Each number is 128 + 32 x the weight over its row's rms, rounded and kept within 0 to 255. Layers, rows and columns count from 0. Numbers have three digits each. The size before them is the row's rms in percent of the matrix's.

# layer 8 MLP down (transposed), 192x96, rms 0.19, rows 166-191, columns 0-95
114:068066144198118157160104119143114108116113135173096107149124146076160182070095104094144101187167102127150145145083223147142143090130131175133145106100092087080115106117159110099110098162112098156146111136153148178191089078134093156120088085138097113121126113175119118111114059113121152128
092:140104135149117084172118167128119142115139153051143112105174127105160129150046130186138076086096135155113108180146173130137098106161109152078101122144182145150158141129148137103124158105129124122150087066103148168122183157094201108118189116074086091141149188100121109070149112097142097089
100:185152118106185145154145182124155142075101136102108137115102099206123150166134115110158090121154186105138135135069108136165120197135102162169113205081206143079114166120111110159131145111122081153160154091141094181128148128111112136133137107137151110058138119162143104139103185074167110149
105:159160108142153160139162122126069130127154118163149205112088126074111157078197146141159140131112127138085101137108162130127117117148060160120192101150089116128135113102134057149129127107147179198091122118143131162185103130147091167123130145127082135142164128157170194111201075121135182104
090:144106102105132116141117131124117135084101148149128161132170060096174211140137127102163126094136137130141120141119255110142128123070113115106146201131186143139145146095170118147064118127185095124159105086094108093111107125110150137161149130167082198164174085131107099098166111107121131121
094:177087037112171093110115134085120175080116073078149124161196118088091127121169188068177110141096099150119186105132131140159145178119133113147101097103123117157131081112168099170095147085085064135115096125132148108144155109143180128134180120170131121157174147141132143098115146151166115136
095:114133126083124091139115108114172059114220165096111137109096150057137092133118178099078172101106149150127121233078110147136119100133145132123116089114135153113149170116093093111070151152084128126111089161094113140198193152119110143107168134141091122162146137145131122119190086158141148126
108:159148192116099138164136152112129102151141095126094117158145121115145159148140165163111127098137118078143204102186135110135091143188133177148078111120200139099105151156211094132136124106160112111103089105107183111133125170141088118122123125145179197193141231163108110144132140112145106127
100:131074159094107129135131150178126122084156108097126131145187122044124155128079161138126126153168128096129138178101110158189121082037126182096112089092153144151155138100145046081085131187106144141163167117145120151153104130180091101089149128052144119111134152124161134135093109132116141091
125:098192146152144181130114157077138168127118133158197126161094131152112145154182126104146139099185096108157103081125202122157144108065078173121155162096105105143130113095136073170091126142108086113068136134068100180108104115070157149111126154140133100151139156091077155191091104109120142138
091:165158152122131120165203136123115100129160145096173106164132120119102167150122156070177151111130173153166143143179093143149143168127122143101117097068117157147141071073128111102160100126108156101107128150087054145093067071103180166160175116129087144151131106106127200086108158122151056122
105:097086137170188105138127149098106124107111145172153111186111131068124166132099091146139128100120152126122095153118172154072114104138075154101116163119113160129141152095160132116113173066108190111127171147100118154137128083224125099159080148124150042131132188096081122094078140100159154093
096:111080094176108161113085115132087043160160119115158084089161182149088079129100096139108190125127120133133163165127130093096081131173100125094116153164150070144157098160118142137124109150097127129118113115060028153094108163131148134092119112085123131148177139111114093140135157059084131166
093:202076116118187117165190098071124029087083137127123165126112158095149130123113092167094114153121118160147143178109106135097149166111164038159122122117098163109161107165129140085129095135121161103138130130130135163130127144101157209093146141064104141166121102131136114138155099133089081099
100:110160107177155136165190148156144115130108142109171096167155137160104117068083131136154077109145070106106112139181189115128087100093139112086156107113102114137086071126129136085113119114075109084119115088114119133143131144201126134201131118070156154115163160098155096162107170180125195075
091:108147167113161077171132202205152136096133137118129117093129122113153094130144152173105110090100211202089137079150136093179138106163121151132109155095181136121130107148060101156132154131139110107102139072116176124132183094074166124155186155091158123171102109153111128110114099110149124075
110:105104086086079121135113147103152114186183133138098098108171127191082132135117150198095106078140123077122134131080148054132026134070176107110100111066135141117153134157102156106151148137164121153171152139144144095136088125127134127126088071129105195149135108127136109101150069131099122153
085:118136123086088158092139093097151138094175111144131147115167175145138071136094135114153089144148147133081196076166216114062097124140170170083127098074157158158165157115134133126130138177102121078122111152126075070095170155113139119177194110161166135146160120104146120115098110095177134157
098:138138118180112150074152147143094142088185110180118061104085116164119053126144193122158138113101152120116121134095032104103111127176130153175113136102094129167137125065153124086173112162131165154153140117111179088074159167127155127109136118074133110143103177089166096142103152085102106131
103:139159092080135128127139111140126176142151118153091102149123135129116195064156094112152132120131161141109134144153136144104163158166096146193148090153165111087115072081166084105148106146112153152103135110100173130130136172148086052130168098108196158105077078090081214081130152115088100106
098:117158090162090078094134084184174142094112141059148158093114087167078111129176140139091117161152112176110111099113108174140132176095117111129127136105107152132134098169146154160119114171108139159174135141065142136180140109162125088148100107226131143138118165159115185138116074170191087137
102:129145124084134072126134104125141114154074113140099109178139116146086201119110137165094113074111066119108137105122144072130101170196136164143113111120169145062090080134089128124104211137148129122093099064171148107116205133140165155142165115062131093093058132138143134118129124091122109124
118:163110177090092138073121161127190165109141140152126132138152096182109152164113140160161099174150120142105099120123114109138149149130190135181066162137101144159176104182163073043097118121128121084152136094101161151123129092091136080124136073130161129212157170125150135134097092111152127067
103:154000112135140138135088149076143107139112160100151153135145079144127128126160146142098152095143185104113109116074131074089131093156171154126103107084119181195157134133024117097126127111137161143151134129159101082187146101155119117109165100135120107079116111158078172102145148128126111132
097:111092088148085118097105087138147109129164168200118159154137148158135104100121146147149196165120165105117178127147116146146134124148174073103137149131162089142135179136127143131116115157098092074148068110164155107097161163135163120077173087122125142154068093072149083079151077175099059084
094:092048184097121163147115068103132146188128138168099105079149125101146183140117081127109143099119174169102172149083169129182104118126113163112101172126184109098123146181109133108107113168130179095135165156124165096153140146172145139179097104112132133158035100103125120096102083097092124115
# layer 8 MLP gate, 192x96, rms 0.278, rows 167-191, columns 0-95
090:144075075153140126110085101116091121123123143122173116209116088112091154144187132116102122170189078104153138091112128122201109178137111128114174104149122107103175127141153192199138127124081108155130137136124109112096086116073089114143151201107196132127145153157143118169138109137149078180
102:144100137063134199172129117143165093168155157157192150179114092149076134065169078137140165106152065118099157120169106146122156092075143138072128106122097129131146106114109118126158141147172100164144087121070168115138089111136124136063125186103107102153143149133179165123162058147139154106
096:141137046170128103127148126147120118093136086093109128168103125088152127143129070113153155168127126085140124126149173173156115092163051122150175172144104107120109125073045152170121144191105150118144076113119123167116099136091135134152070141154168054069099114178133116077157133089102126141
090:171152177171136148144124186117146117149118128118109077132136160090116126099105192083126153153103094129141086124145135194124142077190132143149155135116090137134110119145114160122122061026167122121064197141077171118138144134152182173113168200156146138079103126129162147149144133170123110128
092:114124158126179161102109106158134153134108124124088142092090067081126102133118120094106152123092107100071066178115132109097196122111137093064107101149163101096205104151163109112085118125137090089171138135095160089104140059154130141148096075130077141148179080129183132119128080151080156155
100:105166205077079173129099072152152102102120141128118131122128171124174123123099151126136159128215160124118129158085141095135164105132153154114089097105119184085119182099169120120104134195091066189131160124115097152149139117127127144085139141123138082163182114208090095124130143082171112141
098:096159157089131153092124099137089177142101130134168106095113159209074162117166132153104191092138129183122055129122112120150152075107111117103140166100087114136139150115107229183150107165139147134171077163155140175146125109107148150133102117118109096159061114056115143162116138147141117160
089:173077166128136121210080098128186117146114111082142123154111176148142130102110075126137118077112081101130133126105159131132108104116146129150114097118150075085077152123168134120138126015161128181132194119166112067140192120125105097138167151145104148138099187132108136160108060114131113121
106:130093117112197101139142116116164062138109101115052134073158116132156125144064179151125156107095164080093151152148106126117158137199155088132124064140122121112201119144081166099157112125118118174142115181119128097169149131170135147201133108116099178116143086127169135082192124110135096111
091:140157161157156147171138172104071086142176065102118088087161130116112132175132162095162117139144122107100163110160104125067129106109166178138143124123138122082171106108138147153152136142131164142153036128104203116176114114138128060086098126170127118132087161195115146140081068070134147108
106:160121203137146122153123134143118147129114115172153145141134136037085073068107131139184120196068135105149156024141180110133113137131128131179150118126081095131117142115159090097092077096119130080158118135161094101149094115104122161130153121094085078141113098083152116171112108156096095106
096:141101121079191142155135138111103106091115112131130192094086149136075169113204094105104210129085108112153155130182136120101184155113157158097123134157178111152129108079139121174137148116127115102125150158099114082081158151105162114136135123188169156183140125061143130106084162097148174187
103:128144122118111125107100180148133137159148165102126155093143197135143115117138137176155143117121131105111073169089088210120140089189138107105059136137126155085175158131115214112208096107141143115169076115189165185162111127129152149123154108165125171180091125128155117135122160135065119139
094:124126135130099050184077134158153173105146135183128124164185110117079161124086126093158119161109060119128113153143187110109149058179201121131119160087164149130138094066137139151119104139150126152098113062093118061136095095134073138154169076132127120152168131119095177137123116148140149140
095:086181142095213172130152134146153133182115212108129115100149122152143107139076099145099144164144101127144085145192144147078110142147103111202113159092160211137186159111161143118119114123128107192123116092150121188133144076141131151179142141142136100119092142107166124136161066108134136109
107:142106175071205117131150127110102168121114124110137073102136124055135148143127125156155143151182107107164210134136118114098146148126103102153079080159151145090084139109145116133154176175099078156116112135062150086109160095157093103058164136133201078153076128120114130122119138135156160080
081:121087145114127149129069099168106098162147187108074087077099144145093026167185158127127148127129102097089140130154130160144130119149164104128072137100155150117172113128106141147156129142146111199080141173131112153075179153110148114138082130103180171147080141159155085173165102068126129134
098:130120094084150147084165094103171105153133123121064113169103169144107152154176161121150119088095111122136181097128098090140126176135113185118179121122146186151205153132164158109149145163107086112161171106177108092098123132148100100168100195137072107144090198090132130168141090184111117115
103:099099131129151110135127141140124098152145135177157167129158112145118050096125128092140146165111120086090187132093127094127148080138179177167211068111118105090118161095163178142124094100154133058099127126190152109173092102088098155082139176122146131065135101118124145122186111061102136120
102:172128125158188109092065109165127141171187084062095091131052115129045109117145120116074166112094137078114136106131099130142116118137119136117149132089108142127125066079155162116117102086165150184161191111144083140153109106117133123155125151158079094126165091126102139171086098152144089167
105:189133103139168141122142152099134145137092144126149187112148169102149107117151156150166138161199129077157075114129089117148108150154099107125147170178060069087077166157171152093110166125141136097120092082161117129105163128132171099118155098115114142080061108137134172044158077132084122102
103:150166056138159130125151048122126174135064101140152116155134159073140157124121121166145066153148164112161169058074085134107142145099107117140134121115102129122155157071134120114159059145132134076107154126112149145138158172123136174107160059175172125097122154131175180153165150131117073091
099:122128114119186105139061096141135086095113109115120107057143090107091137119158039172165132121167147193086184092108163133061168177172127147151133162108130118108170138114156176072101075102101148153118146136095127100159134088083115101109090157125122084127059128118091119165116147128150120144
095:133149145171155104138116133137138107140079153155148150147104065116069128171141129114153103164170132155162067076184127134077202130106097115073112151101091150147123125144142037121144139099151130099150158111108156152123130102137094138176086148160100124123139123155223129183108192072168112141
104:127140143106152151136191104176064135109090162151178133160140169115135116150114153112090236110156146127139062173073154061149098150125137151109101105123119152122195068166115149097141089190117175113142173124148076113145138129143157171189131145127115138145103104160121151153105157098116104167
# layer 8 MLP up, 192x96, rms 0.309, rows 167-191, columns 0-95
084:153110117133119151115121141156134141167125105102115079133176119117089112199144160154116086101115183107105097094146140149157089125102105137120160187130156154095118174142140198108089082132099120143156105140136144161030088155037062143125100168107092085098175156091115154107110125166118130071
101:090123077119128154132127123147133182161074189161141137079133147044123161078124107134079207099088159151144125085077150077140105185134095128154107113135158100124099127174179135086106097084105115159144087127098117117136132121200167132137170167096081139111122074116152155147078125112134133170
105:152112107128153109136184146117115148100113118162120203107147114095137141135082145074072126088146132165129148175108069036163083134122169112180138139136178134142119148110126178107127137136119143119179162177161165112134133102132127129145094099109181113153090125046123157149206090092161168180
083:124142141138145105097158173164130160129152142180138122076127159118177127121090163109158151123083179156110172125099143203154131110151075095106109062144113160136151127137073101086169160104090135194162145114063185148117054135090116156121100106101157181162129124089163138079145186119102107140
096:091132140146156135131136140131066099126110085104108167106121154070108067140102171149127151105120190123116114118111159140090108104095125103141123177108143096133111170164170118101160093134116159146182128087138137188116190193169117149168071081089075130116147035101164052123120119127157152101
091:128129087171164184119145092116127144169137131197116121087104167190129111143162165137098126102150122182156138097108084060147109047158143142129133075119096132087114076143135107118173148169095149136203168157114151130093162102150173090124157143164167162134166159161141150155175177112093122161
099:164107157131146179133148092147130120116151122115102181102114120107111147157126187154114128101080153047168089145126126093161123139087146111117193109146142167158086138174159079093067157148079113125128182111086123064134117134145065080139153158099102143160166106186084078152116130199154104139
111:115126114097133060152118101207183166151136161125117123172185135132114151126100114145147170106160165164084148128090125191131124161134125090153124115141140122091109189141143108065169139083142133144115066086162178124125199172135107084148138198099115149128102193120138161192139165113151109139
117:173130114100111134177181164180158177123145076168131202170149134145146150114207131076143126152140151107103155119119066148135108107121095123138122156117145189146100135078146149175206134180145119080141138134138180088124157119109176129133155117126206135178115146159099103102094130100186145123
089:138154100104137169131140127162162136143110137163069158109054103123093138177099198188083074085067119136108149107106122175055115127083094141144148143121105151146127119098139130089094148106151145125120152125174117129150170184180131106148141054134144104113164118130116127066101097150218110140
099:046140125082159166187136152157142109079079167116121100126110133133065118073141151125169184139135189114169149126120149139135143104140110150101104103151097153112154142123169145129159137075186093110154151115195091176109076146151113141094132121146168073190066142143139120140128085148179179100
097:172096112150138120134103156118130245156072147124101128125137117078167090116129214131202096130160137163094109110127104145143135161130131113126173168151125130125102107067054125140145164145107144118151062125122161097092120104120099061118127090044108158136115117126168134126084141138143139169
097:144125129195137117090111166149133195157141141112123088144125142145142135130101170115142144145113126149109138169097110113117118142119082103132068121154177141148153131040126101192154155140153102110075103032104146143064184104127067143139134110143167073127163115130159131151082187102055109155
103:118173160147109132127168104102152143010116146118120142121092113114077129126079073092132166145137091137130165125160118132077097111143119156116055117108124135138159150085203160180188202085097109134104093112140111125119087148099112178071073128136091123121153123123133126151145086075136152114
083:174162074164149142143129140165102031135117081115122145168080133090099136109159088178133140141154132136127115126184087160156094114106127170205105119135168133128122138077169138146159144153141145186203124101168125091120107119153113084108125098064149152061105129133146106160163125167126062112
107:189162140167177124084135146119116126100124124142091107198086100160129104160085135098128153161181110142053136163102153118156121117111136136070164057147139123089148143123067157174111145094122151124138152060152087119162160164124137109103180196145165100177122124057131093173155117125151103111
089:135145160125082143141118087076108100136149159089121109157075099125127120131200093137148111135109084135120056176125094182148165118169147139176139129143132088105148099063088138182089151090164105116101099089131158199148160111163098135103144163067063110093066142168101143128139143187112145121
088:109098084109175155127120069038135086144110142143122169191070148157182144122133106097119097152089109152153154134133108107132065150137111129141180081128176103130083180129117178142156210134121143120139157100158095174154113143157114137136098129137046124142129166090146112171134167107162079161
095:150154093147151088135181103132078194142087106148094074089164151126120175130104162138178090194142111078146156079186100142145106149186171111204114153139105105063182159118107163131172149098165140119176124165116128155122145178188114113122152098124177154107108149116137142138160111105153125118
098:101148108179084076133097110098094177173120131134141098092133149110117060123109116164119101084117148169094159104139131151140147108055118053181166150099170086165119082115193086161145086138143131111154125166113128056138063098091109123120176110123110136116080125084139134144139165072135093157
105:110067127118138194100167082130109129110113181142176157096165115098131145107187050131138171097119112106112145123102142147116091127049122154095122202166131069128133126084128133125092120131146158100111101155105147135175113141109115136093125130158115063081155126107200181109069063115121100108
115:112100148117146137081126151113134143148119181137156090127102128072099093138136150123151116122121171099133137135110073099043089080117077185117098197145138118130238147059159084113101125128114131093117138157122105115109114093107163142112147070109118090211124098152121133123192150115106175141
095:163163140119187110140130125083174196139106155186110083148173114125115163120131162181083139153107148164197123130174071111162089177181167084167091109098110111109100145079086104145073111185125139117141129109128148144036119114075113165123143126118131090152092095114092142133093111133139097125
102:145106207108118149123145046149086109116105175137133111155133152110108111141161086114124088140080077161168146110140091136103188135143105164104132138137183119085112170098237110182165091189112107162136083142106150133137134138113147165112128170135118128120158107210100117096150138109101172105
087:102090074133056075149141187113089146099140086042129117113135135136112138175112168090124158135098122080130119125155103103155142123149169109104162124106106128125145103115159129178102105095073119184112056153140120115069112149120213145148124181125151162087138090183145091185140103121151105157